python train.py --hidden_size=96 --num_attention_heads=2 --head_dim=32 --norm_eps=1e-06 --qk_norm=false --tie_word_embeddings=true --parallel_block=true --init_std_qkv=0.0605 --lr_mult_qkv=0.5 --schedule="wsd" --decay_shape="linear" --train_tokens=141900000
Each number is 128 + 32 x the weight over its row's rms, rounded and kept within 0 to 255. Layers, rows and columns count from 0. Numbers have three digits each. The size before them is the row's rms in percent of the matrix's.

# layer 6 MLP down (transposed), 384x96, rms 0.338, rows 318-383, columns 0-95
105:089110117112186171160064128134135120088135160114159120189134159147171124114164145093159126121170094128140166092147136139136105159123111151112141168136122080068156113182091168110108047119115113081165110096191100142153100153116130124124125170163138063112104084131160110178152099137160101028
106:155114113179179140112173180094105170126104102123155120099142145161123127124086151102101127130108099144106168136097106143145145061089117123164101120126134091113103108071069107147080096148116095124139065123143135144157158153125056142180220153172080208088164070101115118171128140142138157153
104:082141129186130200132153106174127094110161169121116133117067142105138107124197119106159140173139158162047154129169105164137126087095070084162167151119070079148174144121119093169144106110124140105158122125083117124199114139086158142124103108100167094121109105132074085119118124171128086183
099:170064071139196092169157112131138112144181105136151168106129135184128126080123178117174101064166141117095186123171105170100160124147116056096158125121114123114116081162119101142117161141149058154143094084084137153122116126093108149152123145151151127138157147119066146107107057128110147067
103:131113102135120150177124124153138106072116091079106087107114184147163135155084145160090112113127129151076099203108133108149104128171164144136164095155189102150137095179078167110183125098110127097104126130091127191128141130091154153109112115103175194175120140153190108112097170072174073095
115:095106118186103142113164087117166124141169109145148148135087159120104125151158092133092113158057106170116167121110148115162141142135196163091148122085092113116150100105171181193185121108131146072126086129135141203146018148121146172119138148109171145128096124070113122106154085101137102112
104:101159075093158092137086130105055121181086148144069175096144151085126144098171143171157044163104169141083160140175139073120178152131137124145080123139152151189111157152164086091082133111100123147130082115112094148123164141125122125128081060123131088143166163137148115158101112105120164152
110:079118158163142173183114110115109082145129118132123042117111144194173120089128129143147147034122140135090124115170134129135113114151080103180135175159131119049166142146112076085137127165140129112134163150073108123158100181080145124121097173096084139158086088116091110113075158156109103150
115:124112151085121112186085131148150083105156132156108083129132139168161137151122208070139099175124132153132185132138140092126182142098124102139159120084160163117198136110110071104167083119104141130103127191164106147158105129139079118103121103123095152030092145154109086103165183181142109162
085:118097105149187091127120150147140081134117126146179141120097079075061067054110140096173150147057133133117084163161132107181132114150069175148143121095158123139171108151080117150133103175044117158144132158128107109163084169160135099157144161111099174116123102113137085117127094169169122110
104:106107173154099040107109130168144076081175093176145081150116164102141118087168113111102121097113132121107127137130099135103158102112141106129188074143049140156135153147168066115111112089106141071143094077179089150132105166140107127091123143137117109103098117118183177052076101119129160120
103:101139119094171175090162167135126141085152091112127115186156184131119185086091137150116165143130170102161148076118161179131110147090084125104157115104103091102104096144181142138144175138126124120126123214145185187151160092055145118149097158134097092126075100183087139072099142137122140112
086:082148162120107155095135188083104142116148165150102119171130147118118145143080142208150128132176096140052086122114174126127154121166152134120103065109116167131133168156121135185098196163133168110136141140141180127177129086108179060121119121164152083135215139094109080137143121100117156116
098:099133112139114171088125149137097102136149185089191111141098115107192128109170196093170120156091108133132156143162085101075087084119128141129085122163208155124073075149110060101107099105091072105161174102130105119129116175140106130111112129141131104066103121141154114071153149126163182137
102:106186147132177164124166087088143134154079086091204096149145129095127119116170164164145177179113072135142179150119111177139127187067124094113107127100119125131128170192162161109158139129125120127143140137115149165136152145164157138153131169131124136200169100087175142165127126168111038147
111:169117118134131156144153095136109182112095108142171139089088041070115130146106143105149132121108130135074144123148101109140110062087138194136112104173173150134156141129118148094125097128050126121107141189147141145170070108138159146122109118189221087191143122118129168143154151081111159166
100:135161135099105129129154112106091201104131137086129148159128183155138117137085120103180176113076074187112120126123111129134136092192148141080183134210103190147118127167152094095126060117121144149125168105102150174122117122111176118051131061114118089179133128155143167092096113140120139105
115:157098146096063108113075119187135133121134109154180196134140152154127160086144112078126152130128099086124101203104127136149098152124228187133201140115109147106194124099147120094141144110142094087155083189125134094119134090111098148161157184140117137103095117089115105114147138129120189109
092:086163115190196121077132126049153131077152158135081124138113168124139105128077188116103181094124107141128138190115126167130104108154100159129150150101094146180072142132095140119166128093148121149128139118166134114083133114146139100144110114146086092099118016174155186093121105160096150128
104:129168152100093087129045163133150093121101082130165117115198135106139119110102108140117112111100114112148139171144106099088133137075141131128199157153173132082190098085127132136166158161163021130172135137158171097120124168111100126169147106126129138065076168124146148123113059106130148153
099:157115105110144142060153163073138139129175087097186107172079184122121156136163142184140054140127088116144106165112125108134129162209093113075113134094167096127101075144175119139138184174158087123082166094101155155118124165133118158136116159140077110147147161108131111161154107081161145082
083:137176137136204092119133160120110135190158085138150114197133188116108129122164188099132139176112132154143083151135148111167132159205096159178145164198175147180134133138165166098099112150121149098157162095124147112082103172187121135148176186082132094130092149137144129169102123107137113128
096:019092108127097105097114114110101119192120098066144163158181147090100127147087090159078154138138119132115140098172099106125194153105125088149094138129143091117103111154160135136109125169105177089112104056138115152147098123054153154135168140201078111169119131139130097125149144148080117162
125:121155170116106119080125141171103091184157093171184106120156170134167157151189116128213144162067196079106103119083110083118159110083102154120127184126139117130123160178191115183129109154093068110118081109100141120161156150108113159170109181122142107094121137159117138159145144140147099140
091:215219184155158163086135125149127063153166165111174147160105170141100206145129145137129157179125117140179088140140120120138099098144138138117097130139157132128095117125086158151146153138114196116114133130095187097091119113083160150086147101079125123165086159110113147097070117094175136102
093:105096075172124192110148104106149143153174104041107078160092074055131120114131153088126185125139139135104158115133174119116124167111153162080066107165118093189114115138091115151115169154108144151129140137133128141090103114101162150171188090167111071140171186156126136103167156139159100116
098:183128170126192082178182086063115110163125136120121125102070090135132137111161110133159089090098132124130100092149135138164065136178082113119147151143150086134135136130138060150112127106072113127131063072132117123094129126200198147150120138126127054189104130093115133146168099158151104155
097:096081189081139099135052043139138110158096177068097157103092114088117136067147111094166125138094191155152088108138152083139148148184093148108133065157156129157141091103122136133137147156117152127094131137074118085132167099161148128121154182105136172142117134204130137126147160147124090151
089:169139153118115133087150079181103115133155172173139100131113157176153153141065123124141144119097107121137219138092114170111197128109132086179142132099158161134124154116115080115190152096135150106132121132062123101110111171125131119136213014080121100136129120172101157115138091129129117125
101:135120177125171141106148120127145109085176094157103076148150184114145089089089196133059161122127198094086153114183141153141113095126125085117157120150080133085076099099146135141103099160203157147155125114131136171146152132194155056144110174153146148126135117157135153119095072157104123167
094:109118138142116110080157134084124143130117199095078192090152104139160148094155156170137183117152125107122172069121127143148139158103114103152116146099135126117095160102090071075170107130180140143091134142153219173100102085110129168129116086059180172142141152153123082120148177137173117086
112:119076195104165053190094138208198077116126106135122113068114088087174150095139155153117118118158112092126130114151114092024165130074093110110079148113117158116147125116142071124129121149063145128096143108141137134109148146157102133118116131125141113110141164096113167099136104091142185142
090:163158151156101155107110088170102129081137103106126136188084138108158139132156121138137087108128106121140119186172118198127089071058053102184081113147121105147109185148139140127120160121093090168143212086079114130106119102141156072131068147141108138113115163087109159135100155178127123094
088:106132140124100046154150164163098084136102151170175070145133130130153124125128185074130112138190143147126200101141094166103143137123125170159143140142131151156146155201092082159114111113103151116082185147105209160116132163111078153183148094124160148147110192127078153137160147153152108105
102:127183116090118109133172129104113127124039140112171120149180110138157095192081136140101111117132133124054110139071137108155158139124138131185138129128133146134153109183184091160137150021087118160088089143159152146172161120117167138124110119086086100125179071181140089146121102105145144119
104:072174157084137154139109131124142109141118148118133138145141117217109139119174149195109103108209101138136081120142139095189181141150113160144131108163151164115086170118132169146130103174114157137114138053132154141137171114103119120060153127148193122097114121085150089123064123174120088061
112:144153088125067124165144100143096119130138079124145106115152134118160138140101133115133065178171112112148108093140138115140152178195131162110108114144050077209115139106134148172211141148176182082126167152086075093151170150096163120133151145101125106099154130128105159202101146154158123095
099:176134095081146171157052097164158149135124118149139080160152172103086124177106121166132124135145174114125117142107157114132101152185137113077172131112156112174108076137117144074116146101227124169140174143113072111126144064131093097140110120107147194148107143135155101155108127152193138070
093:140124139114132210182132165131164179067085156122119092087118102111133151098125111111135149112117130198127111139181162107129100149086132158131156119093136106090143141113056131168075079146095162177185169094134173111165075129171118162137150058148073115153103150121189117171126107135145099122
097:115191118172145198118149129069066142075142174160138105137094105094124172136124110136054138115151173086133113101144123110077089085156117151136101113130122122088102196172098167084143159114132102114177171157095170161134082139116133112140188125108184114113182172113128103075163101121136153127
101:105097145129184131145107136056168163139073111093092150169095099111179157095092116107148102123107083148093153130139104053115169118185152153160130148093142126063103143170104058132147089152158135090153160149076151133114091175171129125122097135107098177122071124127185113126116086151065130107
094:138073176071105147118160123131093136118146117080113134166144116062142172138101097193113149113030139145125173129129155131126159161115167191169135156148099091139075100079125174179117090098120134153140161140141141133139127096125193135131169152122149176077091177160091151136193145086111121135
088:084127120186137138108148115105127122108098126082107091109142129163111184126157112173083115130090109115176178124130104119088104188158116210183079121140108188143144150210126086180138172178107153099150131097090176141147144133131125137139157150114166132119178143167104146202153118054123126138
090:161143135141171086141085086169132155187092096141138127152167181165168180154084164105141095093132106078150096130105086075094121132127169113175202112103171106118150102152046116112137126129161103139126078125141062087088109174160143124140119168144136196114109124094105144155154085106138135083
097:142068131164179069141113143063198118116081141114129123126148128137085138080148200132121111096207113122136086064122100141136191070152102180110143146124104108150119178105150113144100195085175135133133112120084153135161107145164108149159143119107162152106127082096158165079150121112110155086
107:086123133140133142195100120136076090112111118142169140135141108127092111167145104135129141123151119092145117105080157071083091101078122144088101141174134183151161105165159103116072116105089162132106056196153150185153046090128084126115119159100114102166110096175119210129184129142142124119
101:109150183133136107083108135150142118065142100095126159087156143102128108183110170181147151104109117154129111137101103225147100046120115089104142136145107154183144165121104154161151118117113137071159102161092133160153085129087176165141104120141195133113091143101090124110178167121155043133
095:153130126134138132077115131157085076137127105180151104058111167203074147090092095190108104140132117110209163097096127161064121110113127149160076154134208143110118128086168134154153101150162125085096139145080162157150113136148069132112119153142168128129114131176112084095149114072148147111
096:193117115164140087101087137103118149133156122129036078141176099116163162120124091101123118110195150068122122064155108138136157129185140142097123145196122109114089196130117171106123163106134106130048135193101138115139152072140123180102134129111124143139155116161122070128179159154088125130
079:109125169111146149168157138141127157123085120117097139119090143123205089119056118140162141089093137157137198126139128144093092111066116165040118125132096156085123110118141208120119146137114159102161142161081079140058128171114150090113141123140100132182138125101171206126138104098185126145
099:132150163126134119118068132122137065131153113148150132120113158170158179086146137103093090175225086141124177189113072119101156182140147097059151151133159128111087145137094164127136109166128164192112071111120118070122118128175152143157105123164089084100172150082141149163112117123175121100
094:125125095134164163177110143126117156104119094103158171135105109057161104138049104136128099085162184161115131106152167088169130150132180173108140144153091064118112126105198090140063082163093107140078104186119170090135132096129117139163128129107105098118133117184123192136191135132149169145
105:131121144077168196157198149141120193124158094138135119154104132090129119167137095121151171126126130115122087137110083144113146132133118141184131080160094103194179167132129105050160106132120106118140132123130125121145106156053128121087217129084132095161090135190138158076121178153074160124
101:156138054169123107125133124115115121107148136125166126117117140058115085161115129142102139110111111138167112134127167133101092136157048159130174152174133117071185082151115044117112192104147111170107107152123129139043111151163122086159122152164167130111099169166203116138154087117111147189
109:158155084154127106123183170078134132137161157175083130138072130149125072143139076172131179107109106118087116132146122101142142135118103149116115218136068182164119167095085177173135104113140208129119173104107144133119115158147132104172142152102141135126184170100187151175119129191102098109
101:102088105128132092137153160194138186117157202133119077123075101159113109097098089160138180090173150085107075103178210122137152137125140173117133124141082131140098090146165135131154095147076122149149169156102141126136108141118136083077181157084123084091134094124090097168167123145078133172
103:109191132115077190127116202115125095165142114189121105137172139115187175174169098128168123084076117077173130082101079135106149125147105100129147049086118115135129157125135089104088140143109072165121140131123140170105135119151144173178064131135110115103111169114101145152134120107196169110
083:146082150153130190101113067064129086143131166081104174127086137075122143106102123091099078111113088164124135130142090133093143177165142136112079110114162153125124088172099033077106092139109118136118102087123160140120096107171058106094101139120093146094142136144150131120147208101105154082
095:107167178059122134095150113139136166079144156096127103159084113146150199184130115127123120158070150148141127124130146147115160113122161134109139142130115114131189113187155181134119071072119137137054133183147148092138117112092158078109157099051139169092140133042113068122130171135116124109
105:130169208085149109153080108110132103165104078072132152136071067055126155091085129061157112146127112086115157109135134123107167146104140145142164084115093168091086129117129070181103108124102100149128152153108152095115094114137146153132096111076088151126136135106112164156132041122085161085
096:073127112139152163041173130113110118129110153131155167155076138149153147157119128116160160067140162096161087087136182154072145160123087124179118077128160137119151117060130142152126139132118137151086086103145131123094153095108112139097159143109096196160115162127178143094068208136108121196
107:110096087155132125151149063131156197128129147154166145116163105138082157135084125090157113099130069154078167098126149071146151156099130081151127153069106114110119107164135124161104150088148171163115066139214144172166161069096177069155146123153096112110126153116124135132190162145123087150
113:132152124182120051108142128088141120130107146113173082149164169126123122173150165145118103111073141166126170105158099137082105138104103092142090162184103128174117155160183111114155168153208141085109126193142132215135123130149175120153086191129110130167156144128142123148118066090149128179
116:119175120073082124142115115171132154072150149115145132176111136155094162102109136123133096070125125142159071068138120131146054108128116127114098118196164074117112155114098092069102133127123121110171119144118061170111077143076093148102116142176108115085128065138146122190157131091158058092
104:054140122179179136111127132162101124165117124135162136067147117183127147112092112159087119193142176113149142095161135112113111165131133114141115139109074112089166093152144109130117130088123125147104146199076104087149075137079180112168162154143160164119176142222133139117149200098126121177
099:127127098158171156119098117132145108129160074159170121125051105130114084131091094182131151104124108063185089136204088067163108151187100124131122187182100145128097139097151117183148160142127169140137172149107103089162124116126173176094169104128152165148119080142084089118095118120153157160
# layer 6 MLP up, 384x96, rms 0.341, rows 319-383, columns 0-95
102:104161160117063083144136157152161102140131199114109117110162144072105150092151175114087089190177118161092068213080111125122165086134145146112127110081103135097155144165099133113122209097103173132121169134128086137132129117139205128095164113149188125123129110078091154134101137109119113128
104:174078168079127126110183090153208098111101141219094113125128144108197132155068137150094129159109123074111135123164082073168101123158126095127120094192161127093109109111138081087114111144152154114113158159097102132136121114149126083132093138117143089138181092159125075127145121171109115191
094:154174133115114097129126130143108131129087137114143098137167109171090145144164101095116119191088157066114103103091173131129108103102122132134173144138199162157116070144158059158142166156117183095106171112140140098119166132112167135154174124176180166165132152154151128171152029117076071143
103:129097131157088145146102149144078109099111129138158189085167128099112073084079122134182091096125196117086135154129114112121160101047149116121168078143086167149139109160129117082165127134111108171164141114121110130138133158153057128155205117188094121141105118130046148147083118162101109089
112:164141110162156132107173131110140126110157141092065175126109104148134136174170149139108089124087194138077158096150137115063102142123066117119117113130164152114131170152149127083158165078133148114088184160191141127130150132127125097110109139142099132078217050102177073126127114109124088066
097:151117113161105061118165132176103125090183134152139150078156112132120113089125098159144185122131128150138103112090104118117102085155087125090089099144062098156109150169148112170119158100192176132123174115136123159138109149051060126106087088111127183137085108074066105190115159085130114141
104:206162127116149160097138120142087116081159127142134171144101166099163127129185080142093122135127089073036093098125095116104160144086155082119105149155157117065122117103121131125100129107121107123065129114198150121173129134139137175170117116104166095118189161168190200145138124172138121124
104:127156117140132134078143144187112138101096106152091189091170152114123124097088163144151106097191158102118106124156080145145066128127085093186084172100167078134127113106143065104081154120104137141105132173148129166147131076073140125113151079089188086089111142074166105181123153109181135137
102:186190144140040156118133153152157141165092145164135097125213102184172113114108082093166115095120139136165155150144089126154109096133131094099151118156118100106111204110084124111124164118156107085089130122117130103136188100125178205133102088125162151090129114087137129164098095121151068136
112:191123085147147161128180123117104178134086117084097168119151108174160126137121138141125132128129167140104122100071134147085072088104160097202078135074069135049150105097096113143095124140185123083165132143109141154147061151133100121127150134097178105102148151107081144152188143160176124162
105:144187144149128099155136121184151132125111074139057146126153120092150121122136094174102130151132097123071076147101101025134159153122130131117145115108104185153123115160175099136119094133116123172097133103092206088116051168109102129178161113139096148117163138087167120109159206160116149139
096:181130139129139093144116115118138162128138093130187179061142107103092075154156151045080114084117126155192197087143100139135109153109111137111151156055109124087155123096110082121131086069148147112124151102100150081201094118185094136108092136161128125116081113103126112193154113111127138124
104:138188172112135072150139114121110143098160131175104105074139129107127083100143116099094141138162197096097094122123089125072149165058117108211130108147101085092153193109140147106122098138138154105097169070101129139151090158134105153138215109147142128087138181108108156149093139124071099097
098:084114070085115090086136186151131144112149116187122115114134090145168110064107114116098116137165128133176056132116139090112116117070135167136145119157163141085120072124106131187050051127105084131079199105153151127148128177146115127118135158085169129100127124157132098103165139108148193133
096:156122110169134203216105129133098138101175050138110131139111100140173114144154139102102072128114079086109176122118170129224151120140127104069130092140158138126118137121121063077164093118148098147107150141150186083107141126100093138110063101151185157115102115097136122099113113161161126134
101:120122095103151176146051148088136150106172137105142055150171140086113082146140135146163123096175180137125154054125137218100144091196160133063162129135109136123109124179153145089079115148073108133126085183129140119122164074157113160138149094128132073168094120091121122140119135125119103140
099:175156143060110137127104159156144166134120144148204157137102091126156182133113184111090085149091093121155106113141074097132156137146107114087092070152083163121135139162153118149143168071112082104100137118092076160134156136088166095182079093141078099141137053104131114149166168156086160119
101:123132097165115102121134139130125111203120111199184142127126124106141170082146122121186107227123156119106161131096115146154135108094207111069071121086149113132173177155142152133168130139112101154085102145119100130162118110144117149211149134072117110111110152112135148188136186102169088112
103:096180132119132090162148140083106082082158160162084140164138219135141140140135121171134102092129120148132070120087158138109080115110110115199102143142079112101107121198138103076144159140153122090086167139119076085148129083101157100111160097069131205170133148127127164111119127138097189125
099:111109141127062121127137104161137100102118102169134188095089089129070059108162132106110149144102203170155144068114146162099153126102092145159111153144194137131130090161089106124127053168122148159124124171103131095151152145075122092112127170146144129138112133127124036207118143098139148171
101:112194195161122109118075132115114119121126155120107122148116119146175142124087090131151122125151096077087129124170116145111108097116176116113149138145096131156095107127136133069115137058184158173157115109132120150150158172124124091125049106192131128152155127171152179050118115170090233147
099:184177147131133112181093116164117151106106134160115094093087155144114161085177099125100127114069147160136118101076184134144075105070121124060127114130163148133165119088083103113171178128095136097177112100170209094132148131161126090107135202116150140122088110141140162117109182158162152171
113:159138128073188160180092143130135107133180128117202113131187100167213082103111165090083114113125094128111118115050088119139149180094167117098103162143132105156123136136122099142140170074133057149116086106112107089110078116126130142127132150132084097168132099147170135120112131097090058116
086:118181143099164126113107128120073161140162116113197204116114111127146131109160099095129148132105175176091143086137154110199098151158122093120182166093105108181168130124162119159133125094168038126102154181133121148146132134104111106124196165145089113153114065146135160096146164160134179178
085:162143146098131105176164176122082170125147134108135080151103164165111113115117197119096168178101124111152150143106000140136112150159123122125159068113085107126086163119136149164118112084083136093145110166121139131069147154077107178162180124172108150104119096152137139173120152132093118074
094:127176121097130171138144136147148151150098133115093121070119156128135156168090092107155120083207069136130109122134126136118182149200117108192087096150129070138146097166157115086128180150193106107165108182153095156116106202100104140138111133145165138116132081091076093148110157187080133136
106:165097052126139085137157133128177176131144072220158107114142114079129136171135074184084128125113152091138130179171119126164079156125129091150096139123172134089089139134222114138138127112088129076090083124139163132108141130107110061156096137154130128108156183118133112164142161126165146098
088:135127138182152122112137185113105200153155070128123118104078156163089103076160155073116137105139112199199110108124161074129088073114105146100112093072164108131098148113154169085081124122118057159101093093125084142144151114152111122127106145179126148118146130133176093123094119118103187178
097:145139164148130127073131094160115053194150068087113147128144096122099114121188141149171099108158094144138097039147121092152111163165143132132082098121176129105110122180100145170144116151141060164112151142091067158112165130124144144116107102100139153105108035128078143124128119097079156164
113:169150119111129119147109185141167150117118063149166099165074165110154116128095116080126053143069122153136156157116138105162093099130131139051123147119166111166154162143206147130074114136094060121134147108084140078135094132128191084160163114194110114133175112125130156131101082169101155127
102:080065128152142117134048113108155134137056165118106100089161137197108118137128188104091173110108143183065128152155139140173138157108161125112159121104138115117146112133141128140086101091156142120135082213119129169051138126108139179091115114156121083138155135184105126098109192134090150158
100:153074119168184158119075136140077161185149138149149125134137122132157140085146074147128125169148119116130115118112140145155128084126165153197147167067101102168105119095145095108176081054131107152176135144099172106078120041144052128124121141178160099112152130149126116123158092175175121102
099:136135125076160138116069154072120117078147146146143140138120147115139157083135174187106112097137169133178162148151112077127129074173118108120083138090123142088194118066149178066142136139181161142144069140117112083123100103151119098112160135150139077106167081034163118140114127164160132158
102:113113164149126186113141098079081178120144133134119106147126147103157097127142146137061140104141122153107107153162116112124168124137101138095122063136089084180131155113134046135165168059027173146074120135165115137120133110141086164157119177132166078153122150131147161052168157146114165110
100:145136116158142151121131174141061207100106156126149076130142138074089090098116163081158100177111139101100166110149084166089100103135127120138069138146103112120175160185168121132133117144143153092106075169143131133078084099198119199130129177104141168150144122168128099082166096150146170165
115:177139135088118116139066090154084154136119119140111100134092125051104147104138136146217115122148156193112122112156104111107093114102165079108114098088156119110118063105137185174120126185166119088058089123129131160181146132113148129135140076134097162092123119119100199159173123068145161123
100:149069151135136106155125142120114107119067112121210116136081125177117151085128143120192127150104120145099156182075108131137124158108091189149072091139147149018117144137135109123131091070140091103168085123142176116098107059095126101106154146103156105073158139130097089137147151104089142116
100:173156159151131108086096123153125183154163146155145156171125107166114086148119078076137087047128174086141160141163086099137138163113102056116115145090067148172153206108187170096173123117169125155102112116134105107088126150158128168107142173127081091100147137131087119133095177115123158138
090:106110128103124119166171103107102143096214123162086128105112132189067081135149121135070133134189167113099105179104125158092070131137122120163117184118142107128114166086115140121055144159145163127104085152129121170139075080123101156127060099146169162152143155124068172078156159137139090129
093:085135146186145130128093133108140110171109119115122081186144111145105113095138098128065061154097143098198097140162111127165137201105109125161100125113176098119117080090114075151109083151135084131176186187104081096149092120148146144102154192125149184127083123130186133119170136144085131119
096:110143140123140095186103185095136117067114128148187088168173136215154082112126135129121147146152104136148048080093098082109132098159107128083121126139136151130131122105165130081140157179102186190122144122104117118119095106138085107137129171103173110240112124114115138133076128087125122125
106:181121099088140133158102119201109105078130168200088180167149104105101122128152094166183183156096131104093135131159126116142126097126143148113165059195159093102158120126113146142144161134103117089109088197179129102148120118147096068106127108140109124067168181087128131095146100187132129125
090:140088139148140085158137184092108098106139074144125076116150100168137133110120136189098149173118110119074208136125114129099155115120116152039089115128118134112169176153118086186129103134086133092175115103120162077081113137108095134112190178148100128175172083111155070119110167094169132135
095:139151130100093175137097108085090139100152135183146171152125112143166123081137098130121106130175096131145176163177103144097098084086112103153085148134114164156124083048193120081145053163077109105089112110088110129130117152140112071106119180096062105096157087109111180177113139131119110142
096:124156157174199168146140109132162182113148150100090118082055135115141123190144169097163187092170114171125136165134116110057145132073098087130150134108081116138174097099161124131149128092097125138139150204079081137141197103123129109081110107096134114110105143135175127096155074129131154166
092:122183105071100126121021155135138127076125165144116170113147194124090133123149179132172156122172159190118130130154121136156145151136111134120104146078102096149178124125060105112086174099108119143150101088109105146142075115070136113151095120135188127117139138116174046097145141085127111171
091:137112103134121096164078088084113055116192143148092132088201129174098121112126128141133114136107153078117119134161130144096162136101164086082111129131089156187120127100160124145135059085183155150191092139138194113083062140149130089141141102141087127119190147125149147171155092157115120177
085:099100108094171122127093197145152081180166124142122155081180121129097128091185101193130105165096109075164157138101130127088110177139167138118079102126102123137095082143182145150161119109121118099160180090125167098154092093067181118102144124130165128123110089148156049138082125158107084108
096:113158116171132125070119123142107115133176132120175077101146109113106147143144116116135134156105118087137142173141111142155077129156135162224085138109198134182116140133110101150113045100161116190074127137160155119145099081080149177158153106111099187062111155170122138098143127185076152132
092:091123110128103147104178099127117150119104141102080053132088043189097099114142117123130081173152075117159074175120104109085158097124166163113146134124115132127159067116176125202172201142109132104085128141120092153148144131100173120099115123125166155110091128113086103164139124173062153114
098:128104144155153128122148170133150107132130118105175137119115152156060166101146201146095084144105080143125100123129106156107113093180144129169116149142140159123131079103150170118179177137135078145169175125098046083102114189110064167081078096180154120146132088143141127141084136124052100093
099:094088161097153130148108135163101156150054184128130043110178105188157185129058150112140054128106119171129154129116111141076084143128137102084108128163137125149094174139116102195104118136142132127140137123185112111112141122128139150100099064099140200198135111113129164119114099135135079135
095:113140132128149096122074119102157172165141110140061071152110108158120183169119161107084111123152105119070140113155077129097092164122131139126059124125083190137099105131207144148109145137122186134130123183098146138099118133175141168181174118084138119149144115075219157091114111092090108117
093:145113149166109159092138156174142129145080133123129124128096135098127154198130089106137122144143191127142170134093096151076147090100063098118105136126170206150134119162160141184128129078111113076126123113138109123006146149164129170130100154156126148109084139106110137098157164125099053179
097:141131158082127148156095120143115131140083148152145088173124155126052121098106126155166114133124054139084134114074161194118120135176222149090119116134156138149169131123166110207090144085106144122145135161147097091168061082059114110099119095132126129163122089158157151149107161166111090114
099:121142112141144143165098115111165182129141110185204120163174126200161116079140082097114167114085127098117132125114074178178168139073149166074122134201180113157121142085107183131152128112106130167115160179089107118126104144129109123133085135147071107121154113137135103147154066062118101114
102:103177103121119138153127112148125082129138090182115106158141189134100114145190177150114137124112175109150087084132137117110078096055086140114106141177143147093108208071104184153093137155113103136165098171079140102140123165169181100147118131138105134193094095138090083135102090141156095178
111:145114083152171115109109168104101114195121115122108151107130136098111096088171190194143105130129108080132072122125115130126073079121125131152083199112158142125105158083101082113090129124211097173139102117142061152127148085119074126142166111144139108119182142165077094127100129152183090087
105:149123114085130153006106148143138155117114083164110156144148120129129158105142137105148120103099152145065153126090108115145129162155128080051156151134170104118135103103185162089123137114125165136133099128117130103122111127100157103168188107188173099195185191149107173127174123106131132062
098:147114058088126126130125141147118136104120119130120141122111066141168119087096109125166099132092111111104127172123135068131131111124181166095165129064084158141130163138215152187190143118108060170200141159137193099104106132146134164103115101089102075101116124156078102105122066146101151148
097:055128106094098136121126118181108142115126138167105122126177061134149179145178140141139117133093154180089153099124088156105125120158152164172121171197171105147125100153109131135051105078090145184172097110187148098111139194122125109084088106131151073187121125151127152163128157152143140177
111:136139117095142072113143128075145134126207149133129172128107118151135159087128123092139082138127110071124134108103122116122120093096146134067118163118152198080120109149074108154119195161139121093132147142133117003144153092179161120063094113105110131147142079089090125126172159151173165111
110:140147093130165103050137118128137149184163120162137059076113096137146145112128087146070108138183110136180174122089124110108121071125119116105148109084088158109101120135118086145164132199085116136124113139079127075096161122087167139196101177186177132158167159110106128113141185114178124122
100:103083110166130173082185149087110096120151108139111112099119214054175068130123140146110133106115181162114167113157132143134109168100107093128157068144112083142111082100109160141131156152107155063126118166126122119071082134125121138164144146157197144154137069162184095098118100117096151176
099:153113159137138136187096087197138143147114069184143135152132124117135129154112163127101108104132114127159103151124094117127181103130136138144139138114094071122085172067156130075138114157099118141080141165096138111188069160072082110170110154068130072099110092126067102179136147181111086067